config.yaml
n_layer: 24
n_head: 4
n_kv_head: 4
vocab_size: 6672
activation: "tanh_gelu"
norm_eps: 1e-06
rope_base: 26600.0
bias: "all"
init_std_down: 0.00237
lr_mult_o: 3.0
lr_mult_down: 0.7
seq_len: 256
doc_mask: true
Each number is 500 + 40 x the weight over the matrix's rms, rounded and kept within 0 to 999. Layers, rows and columns count from 0. Numbers have three digits each.

# up: layer 17 MLP up, 1536x384, rms 0.184, rows 966-1034, columns 96-191
# down: layer 17 MLP down (transposed), 1536x384, rms 0.0716, rows 966-1034, columns 96-191
up966:515497510496488504500488531470466467512520534454474532526508542473567501481502517515488472487505488495451510479462490507504516474537506477529530528447497468517473496498510548513519488547510474508426484514501524435477507517488526464512453471502511471507523500395492550427450501475463529451
down966:507530538538478483455531503455504527504551497528523498454512485516534501515490468478495497519528486478496527486494436490506454496519470471527503449487482460514502450478558538493477529483477494466499511513517489486492468528459556486541507554483484499482480437574490455518546543542527530531
up967:518522453581472506488483498452441540489544424481563594512483495497509557463483535482507486417486525507491443507457553498490479487498368603477542537465581475597466494512518417524478522537511513543482474547426451496472616485553462565489499461479541514497462440503463513536505441526576583482
down967:509552499553523464525545468524508460481551494552467571525488541486548492539489454500494451470512552570392550562486448512492525415468501526482479524472664494516464562570580537444518521574473476526508489522569424473482518471575452453536590492470505456462564499505573558478487454467515517463
up968:415490538469512477448507449490463493564510516513511466497482468451529436525550496488417530525488521441527441519584481505531482617483433485517465490470431609497490475520462490545496497538550552492541538451549523516516521505496499440499510471539560594550471485511514499456472489446548554490
down968:450435484488494508425527506508551510465509489513512524472466523506531523526518515484444487465536550520513473477462504514500484424559517546507522441560518529434487499513524523423489486478503492578524435528503501467522506459478500492467487486463457440490448471470568486481552546501527429545
up969:510442482509475441514561540528503523462540499478520448542489581524586524453485428442564470479434523564487535432439463468518528469474484450483496478522521447507517478527609596555479498563502464490479515484472434514494512540481527493461553498459523535511490606476474468568507534436509523511
down969:467504444492486548491413441469427451511524445490418546525560373435446443503567521449523520506511478511550471504477508490458533477498490461524491483523462495542492427420511482544478525439498502537555462491448559450547635452467455531537505452457519472520476478514551521581484523509525475484
up970:466470518408550515493482481486550568487542505504573438436527504446464523476520459499561529500490531563531468569516491580550512496567535479510510511489479546566585457462480545507476479521510450540456464427543490534560502506485507463515546532503482519448493512404487502502512462464454500434
down970:500525515527449443553522476527512456499540419531461495479505454547505481523504499529525492546513408449458483475591559554447456558508456446487520498458483539491495496447522462460507505424504574539530481523491476507521574488495515446472532510456489424477512543518543548466439496515527523489
up971:519475441548460563437573496562510478459469565557541532570521441512486534502432465533518465422520594580487495461437506482567539565466473560539566442541518475540559471485517554522536493530526539483433539509563463493407473497489543514479513473490508559503497504545515423463535521508532454493
down971:524488603514517473554466537539485523455554500488488562470466563479514527587534551435491509471513535468432577525549464535460482419541437512489502518523526540552496495527508442477514454478488521580513546553502497416531427512562562464482447547466489515470509428440476572543497475488405523526
up972:477444484513521473475504589473519512541471506498387495534454502498516477517503495490549531416564429525496549527537519492524562610472506431471361528553459404519567461533556452475469486517484545491516550472602538531457462469509461543501425442394555411521427497472485493536457506513445443514
down972:502472480460593454533521540436495534450476530506489442508487502523530499540450566496507534552473481504478379492479444509515451466513453516491501450522460425470473495546582550531489525505559425503523449433424480520513494513515510542517461511546488479460585570456470564556505454529493522505
up973:489488486511553485447524469499444551466555491522520508509476466518432447492569513509534506432463422443504520620527480439576451556503466508431555554454495571502542531565482523436563471488432438409477552470513509528524506522555487502471439453479567535553510497507427454571482473546522455492
down973:520441525556471489447456473480524483462509530545488531460497468532500503461478454469626546516491534477544463496498565506502479477481514468421464593526561568499484491485396505510409425531489501516396533430477501507495512601522527519489545458476505520495458503485632518454467486528462539420
up974:533469513529510469519453493453459501481479512492542437479558585508447463551515567483486461457484534462486497488512466444499508509580464493501458434461552459410515576501501441515495501500515510485475500472504514551515519501541516529579533489467472447534511531447502525467484522473568494497
down974:462621476560492512460489481499452516559489484566473521481529480520445484524483490458506491522396488479490534455442463500500496555541530453575419564436498445518468556459475519588516523436463504461585472532544527508501535474497488490443462535520479518442421485501462521524532458535472543465
up975:435470457585451485494486584474487436443549545462489520537480524518474524552575452525462525507507482470426525457444454569592506519481533437509500486480404503498489527479482489564482493566572543583533534436463562513444516536417462463517491481475529513479513512462543417560556543510505469513
down975:506513507485498473515515520486530487464534509492544516509488472502482452498566439541529528488504541495515454573540545476514526566479528508509491496460493467453499448563493454496478474495523563529434459580447463495446609496497529501438475494514494482488522473531462489471439477474489407458
up976:462441465535509511555481537567511519500512488498512502498520463523530484451468495523483469429540512513528465510526528538530524475470575437460516501513504509527532487479495499505535523528518526497501507509488492531492465494444485462538486510510502501431535548579478470521475506492533482511
down976:536564513470533477588566456504542523528500433529514441569495494540490510536462529456470494557511465516429470562474527487479523485534496527478458509521454438484483498525528554497454470461496492498530488512472524488452470514531499468457471551539500473470501487501454491515450493481511508530
up977:544493553502456508429542578513511527457514511524509505504519480531500531520462496512574510526580532550482533487501510513591498489535517467495468466453491477483490503485511495557438482515522507537502569520490448538526535442492493482558452510454465531499519511495473489496511530474508511464
down977:455497542474545504488493450526487544515468470395516472493443495549476510556536486484422501474521447443521504543522502432442530515470563563478514540511463491459494434492523594559536509526443495520474500484501442485452557529486515462486498503470493456458468520531556505468514512470439520519
up978:468498412622474496511445513479468456465469399548531491480491504489547490502490554463515551477503488473546463498549429465549394444400565480512504503576524508547473467474498557514515461525541478529523467407478534460512508492498589501505496537469531447526502505541589532483518464485500543508
down978:499556483503565497536528445508482450487553544435473526454479424530342506398504514513486425488541551512476627494403440521500514543490455453516432468474497419406541467510525472538494512522562406476458451503492468429491519510457503523488461467507541543491496628455512498511464435534497582454
up979:458455467465417472472461452536530481499491476495505518482556434461511520510509524531486539490446541476463464514503469604453522547480482503558530540585446512495489504499473522548449504506507541500441463531475490394483421523419484533444477439467479553500523471483520497536492451488598436459
down979:492517463558482547465484477460461566461533389508558438501548599439477505495419511450512524484468461538559520487566537544521455451528535493584441493496488545497528474481511453483489502503554495506585462493477548515456360511543560457478546505494480513487521575449474575534480468501452484494
up980:590480543486455540617457489546510521544500494508492485498616470513484512480403530475559503478543444514461556455517496441505568498500441572500472573430441506542529458561525517484491374538487504547612581526497472455519454484617453523447462412504484442494592498463423540469582563472484554455
down980:544537464475450555503464539416481498478490485603538441493426511523559347440485507550550472538507532496564491502494487492581478522549461539498471529397536551497490511515564486508474500481419462641563523516440437495562485557546502491541458442467467454458529466490500490484483496521528504527
up981:498489501460510464552456474512518467523515545583574590541460513500568466536454479531488473535537459533541553536409513515462512514485482455513545494509545550462473442512457470483462535511506450450551509559515521454495505479518498493527556564535528514470531510514493527527512431455438464490
down981:507485495553567510471473554516535458502577452450519517501438543452515478530445535526639573489526599468535474485438557476507507460452440493520489488469551458457552516535465474546458513457493439498548427450421523513431455502483418467490542545482500578507485500460512434527469542414482457521
up982:508503438477559443582479471591557472429504569465487512535514497506491379475492475507520551480418473565515466574453391498552553469472555467524416492488494466484573517494481484556509498539494502502514449473500569472486503494525519503466482459523501478592518454517507481476425484498534484484
down982:479496474502509516502525454536445466595454499488558439465524489482559534492555519462583535507499437547510486476592534572545460457506538466568485497553530438580560511455473443509479507578486515496489521535510496487482416449516557502521527491484426545381533395478540488428497556491482520455
up983:458464544512531507531486460535497503494494540576450498451547561432516483545410491539542458516520485490456493569490462491463509498498463506498514503521512491475558500467540514549463523518497488545445510482496479609464416533448553537532495518466479561513515444500500494461511437535546445504
down983:495431541484499506488493543485519445485470468483449567592577472551501449491493408513513447453480429499472549471493574507550576429524532511503476549475490393474469501553527479552469455562504491475518569596519526472405503486500505570480448414482475457479478474502533484457522534525434474559
up984:443481554477535497530511473468456479528494480503440443475501486517566464510474576456521504505515560491499509492480537471599473487484557519498495428535587522507463388455481496552500485510476568551455483504553554526451483556497495559471534517447502502519487475504510483577570508494499437514
down984:559500524532513520528526505448511520526489490519529549524570482496535464494546440525537479490457449539498526493442450438504558499476567533523492478524491492451544582525473523570536411506513518493499549509502519479469461512518490532503491516494541473550529494479478490466502469483459547404
up985:435463602432437580566616606481477502437465334531462531444593427539463548568496423478473470447430566525528425517428515466444555476456461444482467510326476489544600491504452362512489461567516465469430488477503579518523507537478513476474552412481515501510475548485526484489599431529589532568
down985:457505547433542551485495555506473592472507460515516509523546518570483500597583375475503564529532535548529476493512549537491464492458374359479429490515488444562577449509547424491513515445523503530552436615506485481567352542427478480452492419447499456502500575514583499552546467516584432559
up986:491429571488480446499451534469539450475554517511517492504506438552545564497561537429510500510498525553587533494496445477505496533514523491440537521479584562505510495527534497485482511456543443483462488469522428573585578491472462471540539563483444503517566502458536589466477507530470483565
down986:485420577370497448551549566498529496513436498548533477506526585479479557544417493418416478498506473499546466470540534493422433487474495649484419493461398469511601454511560505477422436549575469562425503558461496474500563515489527450529562453558491529515482509504494477456432486488493479559
up987:489520482467514536521569471502457478485512574505479515506566542557485519510528504463555477523569514548514470501544489486489566468511475541498531550475535505520508475447485523531511532482506491498577493487487479541504478505472459519512523482489544505513431494523481550511526454538519516448
down987:525490486491569435482485551476466461499530472525544527471509460469527489548489503479464559487537442529512428438528472537505550528505506487517555433519486528434466476494477532494540502517544498460457533540525491484516437473502486456533486472509532557500518479547477476489531496498509504472
up988:494551508442491441474476482471524457535473489564507447473471440492471562434489491562506508426515484485541568477533517430557508474545418541488503512441527543481522497551514519537523491552545469479550529495500484538505528511475536455470506477468494461484503437509496551524423501488597503505
down988:497457514484529472563548519525412542455518458579562518484463555498506496456529480518537533543393539449530568499498540533493450481524508550421449484492564518534473469484465523480539534444533464515445487566491554494443468472499530486510531500546504565520489514500502424464542505549459500497
up989:515566511514476519473452517495528468518499518518547581582431492483469468532578533491588462523505435495463574458461553501532530458493551499413545462495505444492509518541461511481482542520522456473539500539439558537465539496499444506504561530533437430490538507489504513539458473437468424437
down989:507449507531488412504537497531475485523464508500545465490489524466501492442468533487525539509446489558499473557417489499477559464556458510476503529525491471552522465465534508565472600489503494449520481485492495467434610504478513535504442432484498519561486511506450530467550539434549518493
up990:468517568564533502477525510422440494479420548432472474466529518430530506474510456433537573520574489519440527463447442500515479516542495509469470619416500501443571507511422470560461501476511504493427474555431506519526464508567516608510466509581488467450531536470597538445422500457472539470
down990:558464577456446440513397447549445519451580524526441451508491483510488511536424486489423475474503532555491434514486556439502510518499560506490517519512509492554473506495529469573439494473505487450455513507557478499516485510507469460457514485456559526539525494468480564554513458550486520460
up991:550495491551497445507443498455525522393484545442543539500513456516446494442494476454512496429522459533498523500498498460439556494485481532542503488482461559499569575473468489483410473504524492443501494458462592430427509471514513512447491478515461562545521588496463540488538474522461495559
down991:490465461491482494499610502514535506514556488452490433468423500566480376539506579427477461496538451507487444494489532524514442447577522509481526520498443429516524519572409544498513475466513489474513490557491480463555604488489532578505497483484597509491473442522568454478470516439432492443
up992:569473528520420417531495533535498522490522508479508501475481560594517491538459486491469553481546443516493523527528459527533500476534509547468477487548563499523426504504518475558455561509517597608515454475495567565455444498488532521552553511561558465523530497495530542526416517517457412534
down992:505479482444422464452503504436488481517485592507511478506488510502451483511464475453458472532504461524494520501436492458563443527520535415522507443506498527519488534464481493541548508593513487464483477475498486530578534500518472515521473498538448446437520482479545489469511469443483473457
up993:564478462524507521502420458517554542493519522536498562587500510540550435536500463452497529470525525473543462488511477528533515467367465507455499514489510511510462497496516524387506456502501469558467527467612513455497497507493478478481454493501489520509471473438482475528561407535501428495
down993:563530477486474541524417467449518499502489561506467442484538550439448584494503476522502487474483490497459441535501496461435529573526537476532464504512548492496507523450486506492534506482497540512495463515465503520521393518488511473477538502448504473458554505506501488532485491493492481436
up994:530495490465489452495533487452527477475478579526526436449526580477496495465527524543472445430493544495477527485482545470492541467503571487498457515471567484537560474509415492475574495483481490567574557512491545523443488471464464521432497535505473530461485494489560477462547463482560516479
down994:484532510508468473515549471540484438464542492455514549518511467531447494489426527463505477508517582552479413415531512576523522507485451510506560522491481526558483515504525555493549556540463469522537441500521470494556473470546551460519465492482520463510519538482467489491497493517502530505
up995:455446516531486576585475501513430506527437496466515529503574426484510505550525418511494477533427528556583455424491487501538537523465522457489455456475513482521460517528553446483500420542489485558456485467533467519478515514523479491467473485510573483477493481487493442472515561531485482527
down995:559524544469467419476512467498506585540516467549494458476461417505493483530448493480527599500437556526543419496499460572488486493489434492426440581495454596483545512500419426453528460441506493470471485464509522456477559516496512550568417512454505464474509478483481541463513443456558485502
up996:495482552549476501466490448570599537532462524478496508487509555521572547513522564588516554508448497497545504514486564494499451521486493465446517541454487509476520479442487416515534454537548426484519509492513492460477574576415406543469497499494531451463531462471446494493441525517526571498
down996:517533534481482544449555503489519475393454513481510448555543458510415492500521491445487482508501469532507374476543437524541532578515476564529497491544459487524441505543527535558573458448434591507500482471452468513439443441496580444540430498512471595456501501593529511543581565466471510440
up997:536521493446491502547382455449491506538376486374486520427443567554461494533546497576518474544524567471524520609511477524504441482531623531559522441472482443447613525492472488511525522503563548482503551537507540492456442486600507462446523525466527504432519511502502455534537566445460477536
down997:571449580526514526519616432473521509529486504542508565560541513413557548505450500484514471474400489539526439389427510473475520486511468578412510493534442510504412403526445533463512485509349511483488497485531524461498459425434627497522463544539583480496524514604514401468501470540480569502
up998:511506453507567530435497488498470499493562475579487487488520474529542470578455458423562499530490503516494454517448517560499507495544475496510492536517486483546454497432477524602483487548589514521567411496488482494508524447608425523510537488447469415518527502491519414555537511576532502461
down998:464470513585497554453526430520434521587488447503478511560459540479567495510496444505420553610438519550477440533446532492476504514537510493503456467491544538536532519512507497527547483511473496438515576455447535454495421479532478495527512539476485534515463517527471513512510473549485505508
up999:502473476449453545516428540485495441533515559503478604535496544507476510527470460503497545498436499437505487473481523462472586529531527512535509515482504503514488484518471484541529489514518421485573540454550441585479520467529431462530531507529483488515467596476525516522516493494499444485
down999:476529494528509414537549522550439424523553497500514537528529468449527553509540493539575532447475537562534529501544441535511514539518522476544541451484506550546543604524504479485469540467538523437449519535475524472550516503474515504506477494531527469525428479563536566513530518484514476522
up1000:449506590457480467496506470474404479490506488511616527487475548473576495497512505487545498473465509525495529508509526483506549456500506460506518528544496546462492491525508452507456452593501481462477484508528492466491515472544476512555539518481523538566493459536517535408507530540536534522
down1000:490441489506485456516526491435588525464523538520539507443549483510473519480517538513559514544484488510476524548551458518502536521508432488538553523461440525538498504511507551478574488443433534512463473508503543478492461584531489511469459499455464536488564458479530493491448492478462541439
up1001:459478568448490501610481447528442480465557465458429476470477570541463544464508438526553540464452532476435486491524452461513492508508505463560502503461528594542566517528498492495538541533481498461530438468469502541579543457530559517553474563515518478471530461523572493533580464510515451461
down1001:541511479468450553507497560500529487397463511519467548454486510513488437407516547492490524518552484577522488532503508525497464496505527449474475584469562528461500497531497505540476516439555507507493493552484547455511467498524508486475464522486450548501498526511498564525537505484556449485
up1002:521533523420396493535494590556512483491541452520466503507433546523445514526468498459568489528508453531479453461475430559534505474603480523544614547494482523484483429581432448584513497517518489521527454537444568494505493532509452548473452506495586466477606583448477512478443570516453491439
down1002:522529536545493492423563559484528560473548452518481542551496402449475505512489526448461518546548431534484546447538531479495525419523480436428551549497508528570421438493476475475482476463519482490497484534512502551440590520353497499486473495510573551440495489438583529477482532463507459422
up1003:502519518560484531536522421454447450537378476506483540536511476535496491563486436493568393514503517511466475566457510518453486560524426530481571497532547525492472455519523436509521471491389484483514488533464476522601383432521461540468543486470540470466525497480465517521546491602506465462
down1003:416560513570516515507519525437560595421558532437485459457517494558511504527556524508482527498563559509449459424522547517511564445489545437483512483510525537504458517464532481495565536515500428472544462461483455440487399504454503498549484561470465390494554459497481476593507502473505475528
up1004:484497517451491469503496467500579465501478497588499560524513540580528534516446511514467521519517493514515556533371507472442495503505551482489485510447533552522525444500457523479536492515547512517488464477502521480475546430482466561544435487498502423537466513479466541510537473556471508480
down1004:487543503463514523489537538467569518511534539502539539468493491484464514440504483497466496555595502516500534470498509528502494501537476459502448495507472465512469552481579422511530534499563486521497509526469447477512569562459494464494521499515460503494416549564604479444472530494461473471
up1005:495475534446476568523523532561513558474435492558586476534527525532426502481570508508496530502590495610536495399469458545513500573609461441501457462467448578499527564510513481569444451457463517475504535530598455405445459536450604538535480537526506449551526421470466454471511528460548436479
down1005:530534528441482524564439486521479507491493429501537484494554481493455522471545442498473403409511486496498462532474551483453413516518446532591533500526579507520527518511544554465486452454497556488497509481538477439511558503571531484487553522459522493604535634529533440505513495496502432503
up1006:438520514553513565574450525552477513489450496542559477440452523518558531402490492520528571479453502446484451521444506457479479505479542485518415578491487422508464415563527470514528479533451587489464469491577508497429487540495568482485475526515524443474462541491487421482494503583504472592
down1006:433534496510600464467455440487440484449481441503462550556500475498459538469592445489566459498426498508489510485406570417522510563444495516454463490472497506462436445512549491537578429528524450456446513508437545571511465488466444585541517456503557619532524523458520550425507476516604465467
up1007:477493523502479475452508529433487449480416542446521532513497490546512487529540465540524456539482504573538522509517473568516451515398578472502540535477498496512448530554411528475525522460482529603504474508443523443522495509470502512462458513529467478520502557555510473487500526512505574457
down1007:515521489479456500465452540564442477480467482432516442502431473419496494486500511500521486468487499560509439507492461485524516519535449511543540540436493464562535463513529485497535527521502481514429477467490541495537612566493471529437445455503544496438473520520490476539543454521499542563
up1008:498501446542522454463554499512513502536493530472476469529469501519493470536485489477512518519503474471509522494477464468518527472522440482526524487495486480512523493527484492481462498498486545500471496486499513491532488519464525468506490493489522516477521521494467503473481512468464471545
down1008:536510526539515500501494535494520494464501483533457515512513480527538457507481490507493466559539463512492493520484497524491428482479530509477509518473473473502474502484535511493494452527524502495515551518506449534480498472498497471459506498469493512478568524516507492515505510487494505501
up1009:489433546434518526478483476586526563517465509490577423393513485547425449445545509419522487482508514457514551438512570505573477501479485536522469523450539491497530487429471487495499525515490507438497528457469503422476482495546557440486509519554498546567534550439529495497462502473495571534
down1009:534493524566521514482491630550498525512551497501512557484497474473522494541528456554488528351521498450482457514457540605577527484469445483528525448488501468484482544517535534491483479504487436544507480493529511533527422482487532545480511481431573490543523522532520568502489448529488488538
up1010:543520534493513551527502501552521512500498516498518430391491485516466531488535424477512544441456506495545503516492573511516551499474556500456525551531477560530502464457532474523531485486504465495448447520557484447477515441550540486557569480470519458465545524491535473496542556523489567489
down1010:508517510534497471511506503482477489501550496430539390491535532475565473493515506515533547509501517550529534509595489472511454513460555426523508461464447484454514520455494452439539503535512493471539463491460582497499499564450528484493483554450529504493485520502441445484479476515483492585
up1011:512489559478482507490495552498503602525534494530538506531493519526516433528515483461495464497552480466523458505490479486511509515465477507519519451534500487522497535469536530466515533518458540542496454546469501510423482491455501514512558473480566455461520509482457428510495526534539462490
down1011:482456503517488514500479470471533514478475493502465484563497480491484505530497455464496483531490487518455501480495494533490488528473410550493518489487538461524480553478474494555462491492476458533465526479546484450493563544485466542570496507499451492557522498495533495488477520497475480546
up1012:508506420504505531460521480507457526530535428548538478550531432506467493470460485522488449527512479454491455522523473529514482487509518493547521510487490495485489477528541553468508480477503477500569482478549486525536535467522483527532490508475450504484494505491437553522554541526509507523
down1012:490574515466502503485473427526452502515517476479487523482471493503506502537554508534506505498541545536450456540478494491509533493530452454581520479494568481517537489526460454473441473533610522451533488493454478488461505490447522531544500431517507519480476482460512502543552527497545497515
up1013:432519552486505500462524534473504452482584555525497501535489552539535525480522510437483509441440446511487599462495453420523535499503479523443537541473519487523506606533457488465458471506548512483476437540488577553535469511430531515461473525501496502552549464504447521443532477487489545460
down1013:490474441491557529533532412513508508464457501527535485501519496465514530524550499426505486545515522493540430487561480479509480473499466524465494418521478504464460479498454424498515437538434512531516528583504557447482513517542500512499443436460537558515445516444484488526552551425466474474
up1014:482444491564503460508481463514541548511495510510459521537521566512560492537516482464527490484500481525533462526478522565564507440494395484473427512535566538489470447559490483479482507509405447469528462447530549447516452468458422531470382463467567467490522479495573519474552449518547488504
down1014:545522446487466546539575545479499510509529482535462441404493372529578553416462480561478529530451541508473522508441529532514531568451552444487548470575431524534551530562604440549528496486614581558420537514452392516516409446588519457480578494491481460513476571559429463517526573432466478461
up1015:458494502504498562455554485512505503397472515480501507502512560536518516492505538554527553452532583549499542463541478542547532508532484412431497541419584501553518537506505528488511500544525506507453453487592447445476468467439497474528448451493482439474492526493537513492543484484517565470
down1015:537495541502534473507491493475558521425534572506377512500511511454451486515540473638532511526512435507366460457491489557530539473564446541449436479561509442524470532572531506482513517495521486477513518455486495515504496544490525482515417558496512481501525455476451520385524540474532475483
up1016:508503460544411535451432419484523437461515468473491510497509499456528529464503461522400489503439529459405521499504498509453572449500506436437501472502492514573503489513525495546506496552538526508464543493561473502518497500513512536467567526482507593455440520572437500412569464488544503423
down1016:543551493587576575467476518474491439425538513487506458419507520523544564574511515538489500508515487487569476490488485453479498460540474542559533498488462439573491460479545493498568572451562465461527540493483498530485512508546443501443459571582523524423480549554467527529533459573455458481
up1017:502422517503569536492422453466533400503394607465526522523516566544490489542476541479506522518479585572590457579522602473448497434533525475476475532514459433536503506492466567550517530477517512446463526498512452438484506511547583617442486549559481519397538492521536534464499590536437452433
down1017:453534458561555513517570454465487457432483445533563545503514452526552511542422460477557527536515369534476518460502395494535483501512528506474534457490510517522469417486464398576487516558512474492468490472509469459502478523423470498494471528520509485549578407445567530558548536521535472491
up1018:531526537534469522501460456525494534507467525517508515580545529504517389511485539493559529519491550406476486520459500554506489565476504545527524566468542550545458418436505459517501485464449454492471518480458517447547503466526491547426496480518481543525504496490460505506519469573503525497
down1018:501486507594557496539575484444567478547462461461571484461408495458487537457559475550517431499527444512514486501496547456558491442501497491410541466476496445505545518449505430481468468413532473513488487482475467530487451567510486472511483538532508513415450485509456532508469510461494494555
up1019:483468490489525407408458454510444540415527403549500502497461503573525431513496595450532558485517545470491556520424439498450457545464466515474471456519479459426543526525461521538564505445486536470590481547480495588445554424488460505453455465595485544530449511520554505644445481486512522531
down1019:441487492473529434626466512490578446494496548452415413405582502443480448515421470536526497505471483603430472503524464487498577586536459481491513481468420476481511528578510528474505527492511487548498459451477477539531483509529449474602526554457439489524500493444465508419582530505475493416
up1020:508542469502474603470552456452587555462447449526497514536536522539504432495529575506488495585441562527499492472501470429516478534507535506504522524486526524480483533440512482554451505555528546514491443530496497480512477478500497489474498522498489489468437537542538480536541418502502521530
down1020:452550532554406459501522550489562483451478492488537516506530525461451522505494468479509526417485504443532509485487458488445550508458454459520516527506495497507518539463465538543520463417561469524471464521456440486476489408545522468470523556475520574537480560513483482472493523560456501503
up1021:462531493502580521433494463531554489467490484513492556505498604601431461562552479453578542496499554438510575489496441532412544599568528455507451475507496527420567517476523656538553478538537479489533494544525444529554520525497501465512433466447496582540505550507481528436436523553396549622
down1021:560519511513564472492519503503485519501510548528489545525506472547460492457479548527493543469548455506530501532587468570528496470476551509423452552480522445485519527519603502468511560471451468475514511436591558423531525513478470503505620532481440450484415485499414472548451506543491480559
up1022:465456487485551428508426435501509472437502473541479552532519448504519518516547462498542496448506499460503499516542523444470451614480466494506477576496480520482577444434565521511414451557559544515512460566471450491477514456466528502523505538533481494564488546497454522503490443452497484565
down1022:499507499470446476463481513562522420535477496487537515509488437444512477462488508502513505512477457508493529577544503479449546541527490473494402527500521487499531449519538426600522483526522517517475525494456376585584508453528562548470441536564536470508495446492490476505456473430520522508
up1023:484441537523479500493502530551505520471484545451504485529584522475472536516423527494498445540492486523485494550468510537527517477554488538529480461474521465536590540442432578543515497540551482536520526530579487503482466472484554521463535584497570454451511520521486495473469524449527427527
down1023:520480516516465479468585494505561456424521525521476512414449510531496577473564499559462506550476472494478414521508546485511438515494533555500470515498523449493449546533527520469473476533487475508525503500473561573609473541542479498467525432530452524507516527441454517469539492457487560497
up1024:510437526555502441441521524466481514492543558436525491629441531488483467588493439468492515516519511471529462499582547540531561473561462603541551451454404421479560407480449407541519529464495553551558527488514509525455527507465544506585414505482535526498500525581523454460495405486492439557
down1024:484500495499559467512597517462550534543444518553486475469498513429484545525464503474551447528478481514486466449477569420465471472423459496420405497525497490526397530468474548474557512467529585495474536509451513531524448478464473402484543533537502488517523462486490522532459504515485527456
up1025:525530485578436512541521464502466540437519493515529467504482525458523505530519501472515536466557527453565509533498462487609562453450501493427481493542464484486496500530532500472505525507461552533494480454508500410456552456448514524472513499561484547506464528566458455518450471565519548459
down1025:462482458567468528507524558476503473513439526549491519567437541525451446500519466525471507466458510500551487435518492483484456524497533495528517519440520513518474544541425513450499502449551511493474474550472448564502486495555454434513521487484455488497514508502528561538454546508520460506
up1026:447558465567537479534559500497484450506613442475559576421480519507507502508570522513596499540546488482558524541436610504480547478508547513556470419400473538493499488461504473485543527465444483508550519484449490535565552614481559515499526465472496404502504470410496535535524470505560431482
down1026:494468590546492472434518476483535526462535462499598531448515473533479452503462482551538489465434519475561471438441463451559440518509534470527438502491497529503524543484547497460475551495568445510514424490435582488498537578539524502443584484474554475503497465495498502550536368530429552473
up1027:475486550535503483517512460490438421497450474528444482561474523521593559565465448509477446543535493474532537551609476501474511522575493504440548474432526566526611561492537489455495450474530502521556487495517467482558465495510520516588537514470505471516474369439390447525499460460476494451
down1027:510461416413519492454436551500453506481568598546406503463541510403524508533537459559512485498471471439521462472526560539553426549510516405484499496478527516538466446479482467518465378561496474480500437519542539524466435511529525474492456484468470462486524516451485497486508536526445559514
up1028:486457509572465599529492556526523508514464513462517493480478535466487495550459551442447506521521497436523519487495468450490506532386544543513549527477446450533526576568461535574462470534481478511525505409542546475563511430505543529569519500468475424426512452525444480471517483534502539493
down1028:502529462581487497497456463496447478451500505521545526476511514467498588467406528536444501536574488489512484508489510500512439548441494512518487517478489462507506490493495535491455525531421497514465472496587525497527464507488495469531563442473535487434549473533455485467507405482533505502
up1029:463429469503473464547518519509536539476477511529510492507526538425550491479487476456504462536506564533467459458521484538516511533516538558466544470481477491531463516489511439520483520446590499484543510485621470501563489506467511489493530496491582516482431446489505521471464545517485478464
down1029:475514461437469534556533455523469509523463486518514497516476551472557559577454501435427569506521519541526476537473553443476437466528444429513596450512534558449470519461526536452574514502452468508524500443485530493485485523497580523446498538480492560517498481511528522441478449478464441498
up1030:546455471503467463508502469513434470488485492448547461466489629550506461493527538531533466454476526418524479510471435565508521504532583450488494487552509456511545519481501510527485471446505500452464434523485471478503505521505495518425470553383524493481476469488423636536497506533495456471
down1030:474421520558516528506524606481520555500474633419431513467568503460468516535487481443476529515615528542512484510492542515480514502511451582587459507576472513494378501525568516543490535518474515540493520438494534494501587510535555431522483474514545520494505547515503453538532529465511502530
up1031:491511510516466560501465484485458496483492506453601489477563503518482437476502554480557507542511500441507546448426527485415485440486550476484455541500495563519517549458459416533430585510433532470522502478499515503490474419555470514492521479498534434562518548558544545474529512520555470478
down1031:523499473480552466502493496592496466442453515485527423485497542454476491436528497495537483423468575512531521464477431499418445571486522494438505504545475476478511488474517440547493527512523498536455559484515522475510506471549462479500505492525481520474393550564449476555448463483458516557
up1032:510552483522550503538498479511461521453463473499494542443541456520522455541504511468520486471512502507480459506530513495460508522533539530505460547509497458502478522499485460514510561482542511514411533469517514472488499536504542482500486489591546465509505509491484517486472469504449536548
down1032:547452519475455407489516559539482481498511566428521483497479513476515518481514511511526476543568497507518496503547513548508414474521506492466458511514532507451459493522478537540430401554531539393560499476505585445512543443520497487478568591481502458525494556491486469506510434523501476536
up1033:550521471473504485519463480481511527467433475520500452443533536473451571502510482532538501485501511399500524554487543526520519520507448448482516533498494421494488510464542555556550503491490502535502518527578482456521489417510545516588525510496582528578527540524510497512456523458524477414
down1033:452499498459575556520493465478519512494479554444440570514455527464508453518523526433453568503467574577509486547466482479485544463499479585464533428493529553564525496493506466526515528538526475483530550486489511492459418514506451539473508514471483447473445424501577542502492510507483478498
up1034:532513493524458486455494546538443521504552503429444517537489514509505488558548591467439562428474499542514495482515470423533437495592451488483523573486515525431472509501530444576478502502555461526513552480476514469448513464470521498500555490485540518480476527461499465503425515517479504453
down1034:465528489460450551450494508499448468490516568514501495452499484482486518496470501497454484528482511538509511484520507478504458452585471463453419518532561439568475590566478510507499568522456480486479560493527450514485499507534544518451462484505459475480481431478551486512501525507493499482